python train.py --hidden_size=256 --vocab_size=8192 --hidden_act="tanh_gelu" --tie_word_embeddings=true --init_std_up=0.0287 --init_std_down=0.00253 --optimizer="soap_variant" --learning_rate=0.00898 --beta1=0.95 --schedule="wsd" --decay_shape="pow" --max_seq_len=1024 --train_tokens=729200000 --max_steps=2782
Each number is 128 + 32 x the weight over its row's rms, rounded and kept within 0 to 255. Layers, rows and columns count from 0. The size above them is the row's rms in percent of the matrix's.

# layer 8 MLP up, 1024x256, rms 0.186, rows 318-344, columns 0-127
size [ 96 107  99 106 105 102 102 130 104 100  98 104 103 113  96  95  99 104  96  92  88  96 102  98  96 115  97]
[[151 165  85 129 127 125 122  81 164 122 136 137  63 135  85 179 205 131 163 147  99 189 111  81 108 179 144  92 108  92 141 111 134 106 215 140 121 132 126 116 146 120 135  90 133 140 115 107 103 119 138 195 177 163 119 124 124 143  47 119 148 168  81 182 108 135 134 184 140 118 162 108 131  96 183 127  60 106 114 129 120 144 116  75 138 132 143 168 123 152  78 147 110  97 149  88 158 122 131 164 206  98 143  48 181 156 161 108 153 160 125 149 146 121 164 121 148 120 113 129 105 146 109 158  55 161 127 143]
 [131 170 148 177 170 122 130 138 131 148  94  89  88 149 125 137 148 142 155 170 165 114 180 103 116 165 106 149  65 132 118 156 144 136  80  92  71 168  92 171 188 130 164 126 102 143 122 154 117 136 144 141 161 119 107 144 123 161 125 159 174 150 108  56 103  74 123 111 165 211  61 119 138  94 140 109 113  94 149 115 115 124 146 174 128 181 124 181  98 110 108 176  98 183 126 122 157 121 111 147 144 152 106 174 151 113 124 121 158 139 166 136 120  76  53 148 166 137  91 153  89 206 161 112 125  87 118 116]
 [ 80 151 116 128 160 109 142 146 127 162  80 145  98  62 151 127  55 136 134 138 177  85 137 121 100 125 136  79 160 170 141 175 132 110 139 115 174 132 196 143 118 115  74 149 161  72 103 102 105 163 150  67 101 150 168 149 115  70 144 164 178 159 175 142 191 162 123 158 113 138 143 122 149 105 132 183 189 172 190  86  56  95 147 168 136 119  99 103 177 139  85 197  83 212  84 117  76 123 147 131 138  63 152 138 176 145 128 119 154 184 150 143 168 100 123 122 153 161 136  89 147  77 114 134 145  87 113 120]
 [137 144 125 142 147 194  86 188 168  94  70 137 119 109 150 132  92 113 139 165 146 169 121  52  86 123 138 143 122 155 127 141 130 122 160  90  86 134 150 136 137  76 135 197 129 199 108 111 165 180 209 132  99 150 147 193  77 128 148 153 214  76 139 140 166 134 176 161 127 106 121 118 179 155 155 146 101 107 165 118 133 181 152 122 192 128  89 108 129 107 113 143 199 153 144 174 111 113 112 131 160  92 108 125 144 107 143 171  91 127 145 160 107 158 132 112 138  70 137 153 131 124 197 113  82 142  82 123]
 [118  98 123 178 148 125 179  80  88 106 202 227 164 124 113 123 143 165 162 133 143 158  96 102 126 142  95 147 105  59 144 103 125 119 141 151 148 105 139 159  73  59 141 118 114  78  91 155  83 168 138 166  95 149 118 176 192  91 132 118 200  83 117 127 157 168 154 113 102 125 142 146  86 188 149 140  97 147 171 190 154 114 183 119 162  87 131 173 121 116 151 140 176 116 128 144  51 156 132 110 120 215 117  88 145 131 141 124 131 144 132 202  28  88 136 136 112 153 105 126 114 148 157 190 113  76 140 151]
 [106 129 124 167 180 136 128 135 155 116 132 189 110  83 125 122 135 137 111 130  95 123 137  94 169 129 163 156  56 149 117  93 130 167 140 166 101 114 162  97 103 134 165 126 170 108 139 131  85 150 143 120 121  90  91 168 125  55 127 109 108 169 180  69 107 176  90 137 182 106 143 104 135 189 113 137  70 120  79 121 140 109 149 158  94 180 138  96  98 152 131 156 159 154 117 143 119 134 115  90 123 144 127 152  94 139 103 119 192 126 120 179 102 143 171 160 128 144  97 129  98 151 114 104 114 175  74 181]
 [167 104  92 123 140  82 121 117 127 103 152 132 139 135 132 167 150 130 136 143 106 118 174  74  91 131 193 159 115 166 107 112 118  99  69 172 171 144 150  72 139 194 115  91 152 128  65  89 106  58 123 150 123 140 148 128 147 130 118 121  90 125 132 180 177  96 119 120 201 111 101 151 128 103 100 139 151 186 129 181 153 129 143 129 159 104 146 124 213 144 121 106 115 136 157 104 113 139 108 123 151 102 138 112 139 188 181  93 107 146 179 154  90 177 177 214 137 123 100 138 132 102  92 125 155 147 175 165]
 [115 144 169 115 148 163 146 176  97 110 127 169 108  92 168  82 102 106 145 154 144 139 100 148 151 126 106 125  81 151 175 131 146 117  85 127 205 168 167  87  89 118 190 154 121 165 154  91 174 107 142 132 136  86 167 121  87 153 178 150 154 130  78 115 158 141 103 113  95 152  79 153 113 130 122 102 186 171  94  70 146 174  94 109 127 164 134 130 126 126 125 122 165 174  99  96 126 123 101 140 154 171 174 123 116 155  87 130  99  45 130 111 119  79  73 168 103  65 132 104 142 129 133 191 113 161 148 156]
 [ 92  88 154 139 174 138 113 178 142 152 152 160  49 150 162 188 109 133 137 137 129 115 154 138 113 106 101 106 158 157  95 105  77 120 143 152 148 131 136 165 132 133 151 132 119  80 185 156 139 151 169  83 115  47  76 135 166 100  65 142 166 151 140 140 158 141 147 165  82 120 110 186 140 117 151  86  95 135 115 125 162 141 151 109 168 190  55 100 123  78 120 108 171 120 153 158 118 151 146 149 159 128 133 175 157  58  77 182 164 126 108 148  70 106 113 105 142 166  44 159  90 140 119 123 127  67 183 139]
 [202  76  99 139 145 152 134 134 175 103 147 113 136 132  63 119 151 114  80 127 109 185 184 103  83 169 124 161 173 132 125 156 107 118 135 112  75 116 134 157 107 173  79 101 112 201 148  86 107 151 139 180 137 135 117 160 159 174 120 184 147 147 115  81 163 206 124 156 149 111 104 134 126 185 162 131 102 101  68 167 123 100 146  98 127 164 166 200 129  84 145 111 117  52 197  92 118  92 112 108 124 153 140 104  80 115 144 113  89 123 137 171 175  96 107  81  87 100  89 203 108  79 121 151 132 126 161 118]
 [179 147 165  79 134 122 141 147 142 141  79 105 147 125 145 158 106  84 102 179  81 117 154 131 124 134 133 139 126 101  80 104 128 178 114 167 148 136 102  92 146 124 182  80 113 147 109  83 137 131 159 177 148 137 179 140  75 151 115 165 150  61  97 183 161 134 103  88  59 115 133 122 105  30 130 111 175 117 130  79 155 110 167 140 168 125 105 123 117  63  89 124 152  91 122 186 190  95 119 148  91  84 145 125 103 139 113 110 160 137 134 120 150 173 196 112 171 102 151 105 168  74  92  97 153 153 177  81]
 [105 137  92 135 140  63 106 171  64 160 148 123  92 116 144 184  91 151 180  95  72 124 160 131 106 145  74 128 153 137 207  92 151 136 119 140  79 149 143 141 153 117 110 136 153 153 158 150 168 121 130 114 143 168 151 138 141 112 183 185 195 126  93 135 209 132 124 102  96 134 172 102 109 154 238  69 123 123  94  63 133 137 143 116 177 139 131 198 125  99  92 131  85 139  93 183 128 134  67  93  72 137 109  96 151 116 131 157  83 119 122 137  79 119 104 160  88 146 128 163 157 116 137 117  79 116  60 105]
 [120 113 116 119 192 163 117 124 166  92 167 149 105 124 157 127 120 154  93 100 108 128 132  98 144  94 192 100 111 104 195 131 159 119  78 103  48 143 111 155 133  81 159  79 119 144 103 132 160 149 119 111  99  79 133  98 179  99 133 118 130  77 165  97 158 166  98 123 128 156 160 125 109 142 185 154 126 139 117 151 111 146 168 122 184 157 135 125 130 118 112 123 113 155  90  97 118  93  83 118 155 160 177  78 124 157  70 115 158 140  80 161 172 193 123 145  65 136 102 141 127  87  70 187 136 180 171  98]
 [109 160 122  91 120  81 121 145 158 179 122 113 113 132  73  90 133 122 156 173 143 138 194 139  86 122 122 168  86 144 142  80 160 171 152  66 130 120 171 156 150  71 123  83 139 144  92  98 119  99 128 135 149 146 160 108 123 104 108 110 137 106 144 158 101 119 123 149 183 150 154 193 156  97 188 187  78 139 182 142 155  67 170 149  92 166 140  99 142 160 133 103  79 136  88 156 129 147 119 135 158 111 175  80  97  82 136 110 134 162 133 181 102 144 128  86 130 132 120 106 136  95 108 155  83  96 105 151]
 [143 106 155 124 142  82 138 176 144 109 125 164 104 137 102 113 145 144 120 113 108  67  58 177  89 122 124 122  97 147  93  94 131  93 167  90 146 142 168 164 128  83 172 157 188  94  54 153  83 139  69 119 159 113 196  69  55 111 103 164 135 133 152 123 119 148  79  82 130 153 133 147 129 125 149 149 143 129 176 159 131 118 155 155  78  87 132 162  75 108  95 123 108 171  87  61  92 174  16  77 135 140 143 120 146 158 178 152 162 204  75 131  91 182 125 104 155 129 115 161 152 136 131 122  84 118  76 146]
 [121  99 172 133 106 105 107 129 145 158 111  95 175 109 109 172 144 143 109 121 168 108 202 111 152  94 136 141 131 153 176 175  71  65 141 101 144 102 177 107 149 112 163 154 148 109 214 106  76 166 161 139 153 148 106 141 108 100 126 149 124 139 120 142  59 111 122 154 137 106  74  80 109 171 158  83 178 150  92  73 114 115  89  75 127 190 147 135 149  57 124 146 217 130  95 128 137  99 146  97 151 123 122 126 174 119 120  97 133  73 124 155 136 106 127 113  98 111 159 119 103 130 123 134 102 119 145 104]
 [135 135 143 118  86 124  90 134 165  70 106  69 174  91 130 149 119 122 109 140 138  57 113 158 163 148  87 122  74 146 107 143 111 145 166 114 135 191  74 190 193  74 110 151 135 151 115 149 180 128 153 109 132 171 172 157  83 126 126 130  99 133  94 124 119 133 164 114  46 105 105 184  78 118 107 135 145 132 141 159 136 132 177 150 136 128  49 112 141 100 123 107 141 110 122 120 127 199 140  36 132 130 164 139  80 157 155 123 109 159 134  89  95 136 165 151 106 170 124 129 133 127 147 180 132 150 124  64]
 [126 139  99 168 121 177 172 119  91 176 109 132  92 153 119 135 120 139 156 117 105 119 163 106 145 121 188 154  90 154 132 119 124 111 110 113 104 134 114  66 132 127  63  85 124  89 110 156 140  91 121  71 147 109 136 160 158 137 163 148 124  81 135  75 159 102 131  89 132 126 159 154 125 179 116  98  77 149  92 177 191 121  86 147 184 197 107 145 149 130 135 112 114 155  97 135 109  55 142 118 130 142 120  95 114  93 160 111 120 114 188 169 230  98 200 205  86 155 113 122  92 119 144  83 118 148 148 122]
 [167 111  86 101  95 123 153 109 142 187  81 101 100 160  97 124  94 113 101 105 178 151 123 114 101 146 145 131 152  80 120 154  65 119  58  70  91 102  95 139 160 141 116  59 126 114 150 162  68 108  81 104 120 134 144 168 122  87 153 134  83 110 123 156 131  98  90 173 174  62 145 169 180 135 140 135  91 127 130 111 124 105 186 157 124 142  81 111  90 176 134 147 119 128  86  92 170 147 172  93 151 114 104 136 111  98 100 142 155  94  72 145 155 136 113 136 212 114 134 167 129 156 116 121  82 107 188 206]
 [156 136  44 147  90  93 119 129  60  81 163 114 152 122 108  94 118 103 156 146  67 162  92  94 128 212 166 115 132  95 175 113 130 157 123 115 137 126  87 101 174  93  93 129 121  83 125 111 137  66 130 151 147 144 121 138 103 123 137 161 148  92 155 137 124 151 146  82 150 162 147 158 157 104 122 138 110 153 202  95 129 138 163  74 143 150 196 178 144 145  82 128 126 148 105 175 142 139  99 115 122  98 177 108 115 114 158 137 172 211 197 183  70  88 114 132  74 106 120 121 183 140  94 120 105 165 168 114]
 [ 55 132 160 152 133 107 169 153 124  92 157 113 188 158  74 132 134 138 137 149 158 130 114 123 137 174 174  63 196 164 154  72 188  94 104 158 110  92 150 155  88  82 133 138 113 100 128  79 122 152 119 105 125 130 112 153 120 133 199 145  85  99  90 121 134 108 119 160 104 161 163 121 155 166 157  65 128 151 142 162 114 121 106 187  90 115 150 141 131 160  97  58 107 129 163 112 132 115 125  64 128 122 141 114 169  88 103  75 189 176 114 129 147 151 134 101 152 154  52  58 155 133  97 114 135  63 153 130]
 [111  96  53  93 125 121 128 145  97 141 102 107 183 161 126  61 158 179 162 142 156 114 174 169 126 127 157 144 148 121 112  74 107 115 133 147 140 139 138 143 125 164 174  92 167  84  83  58 126 139  97 108 132 131 102 117 162 143 161 143 160 115 134  89 138 148 150 118 154 153 172 151 198 126 156 130  83 122 199 144  92 153 135 161 120  93  61 137 216 140 144 149 127 104 100 156  94 124 115 198 144 117 115 122 150 136 169  92 109 155 108 110  79 139  97 171 125 149  78  99 117  86 110  95 114 143 101 173]
 [ 99 119 137 120 141 139  89 144 144 110  69 110  87 135 161  85 140 197  99 149 162 104 102  75 139 151 124 107 190 182 160 145 105 144 142  72 112 157 136 208 199 106 129  79 173  97 185 139 128  82 121  96 155  95 132  77  85 131 207 153 133 113 164 142  97 144 115 144 122 137 191  95 162  91 115  96 138 183 106  88 114 109 136 144 119 121 140 154 116 137 165 145 159 130  67 108 113 143 119  58 166 139 144  93 100 128 124 122 120 120  81 190 111  83 204 124  84 159 140 156 121 185 115 114 118 182 108 160]
 [177 172 104 169  82  98  59 135 108 112 179 108 103 131 169 122 116 116 134 125 124 130 153 108 191 175 136 117  81 148 130 148 121 147 104 148 157 142 105 140 105 185 125 111 154 132 137 184 183 129 160 122 145 182 134 116 138  74 142  85  86 155 150 160 153 134 109  92  79 156  91 157 139 127 109 109 129 101 186 106  75 194 133 171 161 120 142 138 122 100 159 123 200 149 147 120 142 162 102 118  96 155  90 168 135 190 157 125  76 132 116 149 130  89 144 156  83 135 155  84 148 129 134 160  89 114 106 152]
 [160 160 165 125 110 157 105 175  83 175  91 123  94  97  72 114 133 164 182 151 159 107  97 165 104 130 114 145 140 124 144 134 155 154 141 102 138 164 131 116 137  63 135 152 109 148  77 106 144 101  96 147 174 153  81 119 140 110 112 191  99 120  79 180 129 142  99 107  75  92 106  69  83 125 121  84 134 156  73 126 136  84 160 130  92 129 152  98 118 120 161 165 120  78  68 108 134 161  83 105 153 147 130 127 164  38  87 136 118 129 149 162 134 119  31 130  99 116  90 146  98  73 130  72  96 120 107 101]
 [119 142  79 188  93 136  77 103 121  91 126  78 158  55 111 104  92 150 139 101  96 115 169  94 197 137 151 124  77 124  78 163 120 172 136 110 141 156 114  97 144 110 180 176 152 127  90 162 167 147 123 171 165 170 150 124 118  99  72 186 107 114  75 171 111 168  82 175 110 155 135 175 103 131 160 160 115 135 149 140  75 125  71 144 116 183 139 152 180  96 126  61 127 113 128 119  86  94 142 149 163 158 143 107 157 147 147 115 129 152 143 183  95 158 145 142 131 137 153 112 107 116 109 138 139 138 148 107]
 [100 136 108 112  96 123 144 135 156 114  87  91  85 148 173 189 100 119  74 133 138 113 137 163 134 168  80 121 160 119  93 121 183 132 111 109 113  98 148 144 136  66  89 172 117 163 157 123 138  86 162 153 170  97 125 184 177 100 144 111  69 115 116 128 135 105 118  89 128 138 135 135 109 126 153 193 152 113 184 111 149 116 126  92 138 159  88  90 175 148 125 163 200 178 190 111 130  86  91 111 139 147 135 119 119 119 111 111 114  86  53 139 121 108 129 163 124  54  91 120 135 119 113  47 102 115 165  48]]
# layer 8 MLP down (transposed), 1024x256, rms 0.181, rows 318-344, columns 0-127
size [ 95  94  98 108 106  95  96 121 110  91  93  97  92  95  99  92  92  99  99  94  90 104  98  98  95  84  85]
[[108 125 136  96  83 170 131 154 114 129 136 173 153 168 193  97 100 112  89 163 136 124 123 165 180 128 113 124 182 108 117 182 174  87 137 154 185 108 123 148 133 180  82 194 136 165 148 138 161 161 129  94  93 120 179 188 119 161 177 156 117 113 139 131 112 164 113 127 150 103 134 134 162 126 117 150 153  78 132 131 132 152 109 209 155 115 102 205 144 140 185 143 129 189 112 143 126 150 124 135 106 130 172 140 121 118 105 117  74 159 124 168 118 100 126  99  67  69 137  69 139 143  82 132 120 127 151 156]
 [195 207 114 171 138 108 127  78 126 162  79  68 132 200 110 190 109 133  73 150 136 133 183 149 134 118 160 117 155  97 116  93 122 109  57  34 178 122 127 115  79 115 145 172  91 121 141 149 153 130 160 109 123 160 134  85 153  94 112 132 137 147 149 119 128  51 172 122 129 151 131 130 106 148 106 112 131 146 129 178 114 183 105 140  67  93  93 111  91 152  67 132 102 127 125  55 152 126 176 127 107 174 143 147  94 147 110 142 104 100 122 155  71 206 137 175 210 164  79 135 123 111 170 160 138 126 172 140]
 [149 192  84 149 123 143 157  98 142 179 145  74  96 153 143 136 141 112 125 153 121 124 119 146 153  62 102 173 121 136 108 133  69 139 138  84 148  72  91 149  81 148 177 116 119 109 174 117  99 152 127 172  94 132 142 147 135 137  66 132 134 178 100 108 130 147  77 151 113 124 108 183  84 117 112 124 126 155 125 148 165 135 100 120  94 141 202 110  90 154  61 122 111 140 156  63 173 147 123 129 147 103  61  62 131  81 174 143  74 140 116  51 131 136 120 124  76 156  49 109 145 112 144 108  98 106  74  63]
 [ 65 134 131 121 128 139 153  62  38 103 173  89 110 123 130 101 119 145  85 126 194 113 143 158 146 129 142 146 172 133 132 149 141 124  73 103 150  73 136 128 148 114 131  68 165  94 196 100  76 171 128 119 195 130 125 101 129 152 132 124 145 117 118  38 133 118  96  67 171 150 109 173 108 144 143 119 140 111 130 116  25 112 123 177 109 111 145 205 104 155 164 114  75 141 133 116 121 151 145 119 140 158  73 110 164  87  80 151 113 153 125 103 196 128  93 181 157 153 118 180 156 103 117 124 189 114 118 115]
 [ 84 106 121 141 128 113  62 133 108 117 141 133 142 113 145  91 133 124  97 114  66  83 125 135 156 162 146  88 106 116  75 114 121 124 180 113 108 155 171  70  82 106 129 115 126  94 180 105 147 137 103 147 124 129 150 150 132  66  69 114 128 119 128 130 140 109 112 205 128 127 128 137 119 123  87 112 128 143 134 188 148 104 120 136 134 103 102 126  68 117 120 178 144  88  73  63 108 145 131  88 159 178 133 122 171 108 125 118 122 111 149 182 145 100  73  99 111 126 172 135 118 178 110 151 102 129 180 106]
 [100 156 156  92 103 138  92 152 141  86  94 110 114 147 139 182 150 140 104  67 187 159 142 190  74 117 129 175 137 139 190  91 144  79  57 147 122 119 112 164 152 106  99 130 105 158 163 145 119 113 125 147 113 151 162 187 118 188 166 176 159 167  91 146 129 129  97 121 113 132 156 179 133 132 109 151 145 135 150 163 117 136 107  85  80 102  90 172 101 107 105 112 101  61 183 113  75 115 124 128 116  82 111 113 152 100 135 136  68 134 166 161 166 104  93 147 129  89 158 142 132  65 148 117 157  79 172 131]
 [141 110 117 122 149 127  85 115  83 155 103  99 118 124  58  97 194 161 133 130 142 198 137 194 149 188 134 115 124 120 139 145 133 177 130  75 114 145 136 109 138  97  91 145 139  90 136 107 108 121 124  85 179  85  62 144 120 187 162 152  95 166  91 112 138 139 122 134 164 133 115 116 213 162 149  93 144 131  78 129 180 120 134  58 128 140 172  99  99  79 139 133 179  88 147 160 177 134 168 135  95 120  84  87 151  72 154 113  64 138 133 128 146  94 138  70 160  88 135 117 127 134 130 146 126 112  89  65]
 [162  71 170  94 141 126 113 132 128 116 201 106 135  73 145 129 123 155  79 126 154  86 141 139 130 154 159 167 165 144 172 123 117 120 168 117 172 142 108 173 151 109 134 192 105 133 153 141  67 150 140 105  95 197 120 139  81 120 136  56 124 133  94 108 154  97 126 152  93  98 102  61 125  73  63  76 152 114 172 141  98 144  99  96 162 111  32 157 106 118 148 129  71 134 130 167 149 127 100 124 119 125 154 143 178 136 118 149 121  90 193 160 128  99 111 141 105  91 171 162 120  87 128 161 160 114 182 120]
 [157 130 164  98 107 191  98 103 101 117 137  89 104  99  62 103 115 114 138 137 101  91 133 126  66 108 206 161 121 141 111 140 150 131  69  80 162 159 200 104 124 114 111 121 114 160 114 114 140 168 103 139 159 201 137 125  92 105 148 107 145 122 126 141 124 125 143 164 158 163 131 136 166 128 164 150  74 175 149 124 119 101  81 126  87 139  57 150 159 110  97  76  91 161 110 136 194 178 105 130  92 155 155 158 123 155  81  73 102 160 104 161 135  80 127  50  94 146 141 134 150 124 105 126 120  62  82 129]
 [140 196 104 169 147 165  68 104 131 138 122 126 133 129 102 119  96  92 141 160 125 119 122 143 176  86 109 124 170 114 112  88 152  80 145  89 141  87 144 182  60 111 104 133 114  98 134 149 185  78 187 128 120  93 138 139 102 119  75 159 123 173 184  94 107  92 186  90 151  77 114 114 132 127  77 179  87  90 141 152 132 185 135 110 103 134 155  41 144 144 170 154 183  99 145 103 100 115 148 150 104  98 129 134  85 201 134  85 134  81 100 125 159 100 100 180 130  90 155 111 175 143 135  96 171  76 137 176]
 [123 105  76 203 131 137  49  70 153 130 187 116 148 156 164 139 170 141 176 116  94 118 116 142 120 138 131 116  66 169 137  87 117 126 127 106 123 157 124 148  64 110 125 138 114 168 153 135 182 112 158  71  51 183  91  80 180 104 151 156 162 172 138 179  80 118 110 133  99 109  86  77 140 149 137 134  90  90 140 134 125 119 103 152 158 143 129 164 168 148 113 116  73  98 155 123 125 180 153 113 107 142 138  94 104 112 100 138  88 117 120 150 170 115  70  98 154 129 110 115 111 190 197  97 132 118 106 130]
 [174 205 106 140 124 135 146 153 123  97 114 139 111 127 102  93 110  87 128 137 120 152  65 101 163  46 115 104 107 156 122 165 167 122 170  73 112 133 140 134 120 112 153 179 138 110  53 167  90 159 125  68 141 131 109  96 163  97 142 155 109 101 130 136 112  76 122 119 138  93 176 113 243  83 127 114  79  77 134  86 138  72 135 167 122 128 163  99 114  88 140 145  70 123 147 129  91  97 150 148 145 179 135 133  93 153 121 116 147 137  68 195 132 173 124  95 128 138 148 132 152  77 187  64 180 148 111 143]
 [156  57 150 164 103  94 141 130 113 110 124 137 162 124 109 155 165 120 178 113 136 171 118 178  87 142 101 142  93 152  90 112  76  84 185 170 150 119 118 111 129 128 138  98 157 140 131 161 126  99 171 143 155 201 162 175 103 167 150 152 139 144  81 105 114  89 175 117 122 135 130 116 118 105  97 104 166  85 134 128  94 125 138 143 139  78 154 101 136 167 119  90  94 165 158 110 113 209 122 134  87 185  61 176 101  52 169 132 101  89 107 120 106  90 130 122 128 162 173 156 154 117 186 114 152  72  68 135]
 [148  97  87 127 136 156 128 144 136  96 158 154 162 187 155 132 118 144 117 128  81  72  55 120 152 129 139  89 166 130 131 160 129 111  48 163 119 123 134 143  55 140 146 161 137 117 176 168 114 149  90 142 112 113  90 144  91 155 115 131 101 132 139  76 151  88 143 101 118 125 139  48 133 156  69 106 196 142  86  97 130 200 118  73 167 120 110 124 104  95 160 110 168 129 126 113 154 123 110 114 132 140 107 176 180 177 122 176 132  99  99  75 125 109 156 132 119 159 111 143 137 151 169 128 180 119  93  57]
 [ 98 126  99 162  66 132 110 141 117 103 117  96 158 112 137 126 177 167  46 121  54  96 167  97 116 111  95 107 149 140 145 147 176 119  92 115 148 102 169 160 145  95 141 116  72 155 132 136 138  97 133 162  45 169  87 186 131 177 136 129 121 110 191  64  71 109 119 136  84 115 116 102 151 103  88 120 134 128 149 162 162 157 190 153 120 103 117 137 170 123 157 106 144  93 196 151 177 107 149 153 155  83 157 160 123 134 122 127 139 145 173 106 147 165  88 183 171 137 156  58 137 156 136  89 160 110 172 120]
 [110  66 169 117 145 158 113 103 120 139 143 126 110 157  99 104 167 130 137 141 102 166  93 160 147 133 118 112 140 150 116  96 148 162 195 141  92  84  77 174 106 131 132 116 157 118 108 168 111  98  75  99  99 150  97 141 112 186 134 138 143 107 123 102 166 166 141  88 110 172 196 132 171 123  86  97  71 167 153 168  48 141 128 134 128  90 100 151 132 183 104 112  91 158 163  48  87  91 103 160 121 125  88 113 143 105 145 205 102 102 166  98 117 158 130 196 144 189 125 144  85 150 135 108 118  61 158  89]
 [177 130 133 122  95 139 127 170 158 128 152 150  94 153  91 120 114 102 148 126 130 196  56 114  43 127  97 141  96 127 125 106 154 145 188 141 153  95 135 159 139 162 150 121 175 189 126 116  93 120 131 163 142 172 171 124 185 127 125 169 143  91  93 151 120 145 117 119 140 138 118  48  74 116 150 103 114 125 169 161 151  56 137 154 155 128  63 132 113 162 145  33  79 120 128 122 121 112 106 117  81 125  87 145 101 124 196 114 130 119 154 122 112  93 151 118 157 117 110 186 114  80  74  97 159  93 141 118]
 [143 130 125 117 135 125  88 136 157  96 155 164 100  83 164 118 115 115 101  81 217 125 136  87 105 157 140 105 155 107 109 234 110 137  94 188 168 162 126  96 100 108 181 134 161  86  88 139 142 123 134  92 157 134 103  97 137 143 122  86 120 169 149 151  94 107 121 176 162  93 102  84 142 122 159 146  61 160 145 141 105 105 116  86 162 158 130 142 105  99 138 189 121  96  84 130 117 187 112 165 114 157  77 128 116 102  72  94 171 132  93 130 186 180 124 135 152 104 156 113 130 149 127 121 148 159 141  98]
 [133  86 135 111 126 108  77 115 132 127 127  81 158  91 148 155 140 166 114 171 104  58 146 130 183 151  74 147 103 108 146 114 189 121  83 155 134  71 129 116 103 111 123 201 122 104 134  85 122 146 184  98 115 123 121 133 123 168 103 110 106 134 198 141 115 140 121 141 184 174 132  86 129 119 108 119 127 118 133 169 126 136  74 107 150 144 154 134 175 142 136 139 163 155 178 111 116 104 113 164 149 118 107 197 100 191 151 229  60 129 158 109 135 150 133 161  80 148 142  82  85 152 133 118 117 162 110 103]
 [170 138 125 111 102  91 153 125 110 134 165 118 184  41  94 116  99  97 105 183 133 117 110 154  83  83 168 171 129 143  94 144 117 131 144  81 129 162 110 143 113  73 118 156 103 113 115 147 127  67 139 166  39 154  80 153 160 153  94  72  84 105 188 121 115 211 127 119 101 159 109 117 132 170  88 124 115 127 113 155  76 129 122 157  79 190 134  83 128 128 132  77 161  87 100 136 110 143 147 152  88 132  60  66 145 116  93  69 122 158 134 126 176 121 153  41 128 157 156 162  75 128  77 140  84 128 174 131]
 [196 113  62 105  99 178 167 130  98 139 123 106 170 132 186  75  96 113 123 109  82  90 149  84 127  47 158 146 130 127  67 237  83 125 156  80 169 167 110 121 135 140  42 133 144 178 126 136 163 150 127 133  98 114 147 101 118 128 158 111 136  70 128 130 184 190 108 114 127 125  55 152  85  87 114 114 157 188 167 148 135 106 106 120 135  82 122 132  93 153 141 127 136 127  92 133 133  73  99 158 119 115 115 124 190 153 104  79 114 105 109  88 156 172 217  85 127 136 118 120 109  58  90 190 144 141 167 128]
 [147  84  89  95 109 117 113 148 119 131 131 119 150 138 144 103 110 124 173 109 163 203 111 161 112 174 124 132 123  85 113 137 149 147 178 136 105 134 142 163 119 168  97  81 163 124  71  90 123 111  88 164 105 204 213  67 124 134 145 105 186 154 146  98  99 199  77  88 181 103 102  72 196 161 151  96 116 123  94 112 113 109  66 128  76 159 132 117 135 175 123 159 101  52  86 113 165 103 118 137 204 126 157 169 165 123 192 157 141 144  86 116  99 135 144  47 202 111  78 109 145  71 140 161 127 156 112 175]
 [137  99 150  82 184 168  56 147 146 196 155 172 112  45 145 140 170 155  82  98 148 114 124 106 164 125 157 164 119 157 137 109 135 130 135 114 122 131  99 136  84 102 130 161  85  79 170 186 105 144 130 119 144 156 135 173 115 121 142 148  98 163 115 132 153 120 123 148 104 135 122 158  85  63  92 108 184 152  72 159 162 155 112 143 185 124 130 159 158  94 122 137 128 156 124 105 121 179  94  88 129 146 156 145 159 145 150 185 112 157 113 146 125 139 174 126 116 163  69 100 118 172  57 104 145 170 170  69]
 [172 174 163 108 130 205 136  83 166 157  98 152 143 132  74 110 170 189 139 152  84 134 112 115  93 104 149 149 159 189 136  97 134 151 162 113 111 170 146 123 132 155 115 165 153 128  91 147  69 113 137 161 173  95 139 102 126 147 123  88 186  62  93 139  94 141 134 188 117 120 162 120 126  76 130 120 116 107 148 110 173 138 144 164 147  60 161  54  93 136 169 132  96 108 138  89 118 150 140 155  96 141 160 144 187 178 101 134 136 128 150 126 127 113  80 141 164 163 115  76 163 166 133 111 165 131 170 146]
 [107  45 130 130 108 130 133  61 117 149 101 159 164 108 128  89 137 102 136  86 107 102 144 100 140 101 129 120 131  78  73 204 127 141 140 139 147 178  85 121  96  96 126 109 170  70 118 132 123 152 135 154  95 113  87  78 172 119 161 109 110  74 171 190 136 125 122 166 180 144 190 174 126 122 113  80  94 152 109 183 122 154 149  57 171  98 116 115 173 163 151 131  68 115 106 131 105 174  67  77 140 175 202 119 145 139 149 144 198 118 113 107 118  91 113  75  68 131 154 134 133 206 159 136 177 132 119  77]
 [134  93 179 131 181 166 118 162 133 157 128 102 127 110  98 125 125 142 126  67 134 179  78 161 129 162 102  98 114 116 149 151 105 153 126 202 121  80 195  76 112 168 163 124 118  85 163 136 123 133 148 169  89 124 134  92  99 159 149 176 112 178  84 140 153 126  69 145 135 135 121 103  81 148 132 162 110 140 125 110 103 130 111  94 119  99  86 159 126 104 205 125 202 140 146 114  99 171 127  58 110 130  31  94  92 143  46 135  81 116 113  81 117 113 152 159 157 153 127 147  93 108 132 168 195 172 116 134]
 [155 153 153 122 166 160 125 112 111 164 194 189 177  95  15 127 200 127 169 114 151 123 143 108 117 145  82 124 168 121 143 140 147 146 108  80 111 115  95 129 102 135 177 179 114 184 160 105 115 120 102 124  96 151 132  54 134 134 136 151 151 134 143 154 122 107  87 231 112 130 145  95 142 151 118 135  72 122 130  95 161 136 117 126  66 137 116 110 137 143 140  80  45 109  96 117 129 197  87 119 149 123 103 112  99 146 147  93 126 110 147 152 107 117 123 145 128 183 137 177  87 115 176 131 169 145 161 171]]